Weights of a small GPT-style language model, trained from scratch on English Wikipedia.
Training: a variant of SOAP for these matrices, 146M tokens, 2234 steps.
Each number is 128 + 32 x the weight over the matrix's rms, rounded and kept within 0 to 255. Layers, rows and columns count from 0.

# layer 2 attention value, 96x96, rms 0.0675, rows 14-27, columns 48-95
[[181 141  55 121 158 138 152 143  88 215 142 147 130 136 102 134 152 135 153  92 109 196  98 122 109  66 156 168 133 177 127 151 156 135 108 151 152 116 133 160 174 105  99 179 135 208  91  61]
 [127 118 115 136 100  66 156 149 165 158  97  91 128 165  70  99 166 161 171 143  92 143 104 151 145 129  80 119 149  62 146 162 112  87 167 104 145 127 162 224 188 140 101 189 159 131 137 174]
 [136  99 118 135 120 169 149 115 164 126 107 179  60 149 137  96 128 146  83  86 143  94 127 121 154 150 131 122 118 140 149 157  52 159  97 117  80 123 110 103 108  95 127 160 125 139 133 140]
 [133 104  92 128 128 144 100 127 123 105  85 107 100 134  88 135 120 119  66  69 157 125  71  98  69 149 175  93 145 122 162  60 166  57  52 124 109 107 135 199 108 130 108 134  94 178 106 155]
 [156 142  91 130  68 168 168  84 103 160 132 110 107 102 149 155 161 150  89 112  75 152  82 110  97  81 149 150  94 222 121  70  64 136 169 103 134  97 138 135 191  95 166 123  77 135 108 148]
 [142 111 120 160 126 122 161 101  52 152 155 184  97 141  80 119 172 192  73  64 161 171  81  96 158 102 152 172  51  96 184 131 165 123 147 147 137  98 130 174 160 123 156 102 132 142 123 168]
 [ 85  60 150  94 109  88 147  85  45 116 142 127  91 155 105 117 113 164 148 128 100 143 172 131  82 145 153 120 172 213 145 162 131 172 101 115  88 152  88 145  89 108 105 115  80  76 130 160]
 [ 91 135 140 148 176  87 169 165 140 124 119 166 117 161 104  73 118 163 162 141 148  74  51 128  89  80 152  98 156 115 149  75 116 103 108 121 103 111  80  98 103 147 149 183  93  64 106 165]
 [141 108  99  90 163 105 189 134 146 117 125 108 205  83 176 167 171  75 141 116 134  81 120 129 121 114  90 132 165 100 158 172 152 131 178 142 158  67 138 116  82 187 114 112 175 115 158  51]
 [168 104 136  95 186  59 119  73  67  78 144 192  72 111 111 181 105 149 155  62 145 162  75 132 127 126  93 181 172 148  98  59 130 125 129 143 107 101  83 120 174 126 143 135 120  58 145 142]
 [126 190 103 158 172 113  69 155 128 104 123  75 156 104 156  99 148 134 192 200  97 128 129  90 158 109 151 132 159 111 124 111 190 147  92 173 121 128 135 126 120 129 156 120 158 159  84 165]
 [165 177 131 104  98  93 153  87 173 128 181  98 146 102 116 115 129  89 191 195 104 178 103 105 145 152 136 139  90 142 140 142 101  61 149 133 115 147 206 108 131 128  88 203  80 143 147  88]
 [131  89  79 189  90 110 151 163  94 185  91 160 115 150 175  79 159 166  82 113 107  77 149 143  95 133  97 160 196 137 175 116 163 135 146 114 115 106 155  86 129 131 161 122 133 166 168  64]
 [149 162 111 180 165 133  82 168  76  74 128 132 114  84 164 118 206 184 179 118 122 144 159 105 141 115 114 134  99 188 126  96 147 131 119 168  89 135 144 109 125 101 135 165 122 161 170 110]]
# layer 2 attention output (transposed), 96x96, rms 0.0838, rows 14-27, columns 48-95
[[137 115 201 191 118  62  91 110 168  85 161 141 108 175 123  99 127 191 128  86 139 151 124 199 106 157 138  89  69 148 139 178  85 125 159  96 107  64 125  66  89 134 108  98 149 107 124 145]
 [155  86 104 158 183 153 100 138  96  79 138  97 137  81 149 172 140 124  66 107  81 125 166 131  91 125 174 129  97 222 115 100 162 178  85  91 135 141 128  56 116 179 102 138 104 110 154 119]
 [118 112  68 100 140 132 164 112 125  44 185 101 156  91 148 113 122 147 120 137 116 121 100 141 106 141 112 113 140 141 129  80 137  87 182 155 115 120 153 135 157 122  97 110  53 155 155 110]
 [114 133  75 165 109 117  83  67 153 155 160 142 147 119 161 207 190  99 162 106 107 174 120 171 185 144  37 110 142 187 114 127 146 161 138 110 171 189 141  73 164 118  98 172 166 104 109 126]
 [147 193 153 134 142 101 176 121 225 101 152 144 101 121 126 108 132 150 145 136 121 162 190 152 137 156 122 129  87  83  88 161 118 127 158 152  98 112  49 155  93  54 111  94 118 114 125 128]
 [160 126  73 135 100 176  63 104 172 165 102  94 123 137 156 212 102 148  80  87 127  64 155 125  87 125 151 122 157 204  79  89 147 114 141 100 137 119 122 105  95 104 108 176 114 110 113 100]
 [162 113 126 196 149 128 136 164 144 156 131  84 157  81 131 159 153 145  83 139 132 106 119 127 124 110 124  82  57 128 145 150 143 185 145 169 143 111 161 126 120 146 146 157 139 191 121 117]
 [115 146 159  98 129 125 122  95 118  96 152 135 122  92  99 151 122 145 155  93  87 165 134  63 137 192  92  99 159 130 134 151 110 184 131 131 154 175 162 188 119 103 130 169  98 182 127 159]
 [161 150 156 176 199 129 171 159 139  82 140 135 133 206 124 109  80 160 132 122  81 110  58  84 160 195 145 119 128 173 139 117 112 145 151  70  67 177 105 129 111  65 142  91  86 155  79 149]
 [128  99 138  81 122 149 114  99 201 130 105  79 247 174 113 122 155 100 135 147 136 130 169 158 110 115 125 179 168 134 133 151 118 177 126 204 165  96 158 142  90  88 103 136 150 172 106 104]
 [ 69 112 117 124 133 125 182  69 132 213 100 128 156 115 135  97 116 153 135 114 110 113 159 131 119 150  81 138 123 140 157 132  67 122 121  96  74  76 132 140 182 138 134 115 148 138 164 150]
 [100 145 150 171 138 194  96 165 138 114 102 128 145 135 141 146 145 186 113  70 121 111 166 142  77 119 171 123 128 136 137  92 179 136 166 155 128  95  92 124 158 166 161  31 173  69 168 154]
 [128 143 146  76 213 120 140 105 126 124 127 113 107 185 142 157 137  71 119 143 197 137 173 163 192 123 125  85  41 173 118 171 126 153 138 157 123 154 113 164 106 166 159 142 121  75 111 148]
 [110 115 131 163 138  75  83 141 124 159 245 115 190 154 169 144  56 126 152 177  73 139 119 115 141 171  94 190 210 144 106 144 140 106 124  74 124 104 144  76 145 129 145  88  99 152 117 135]]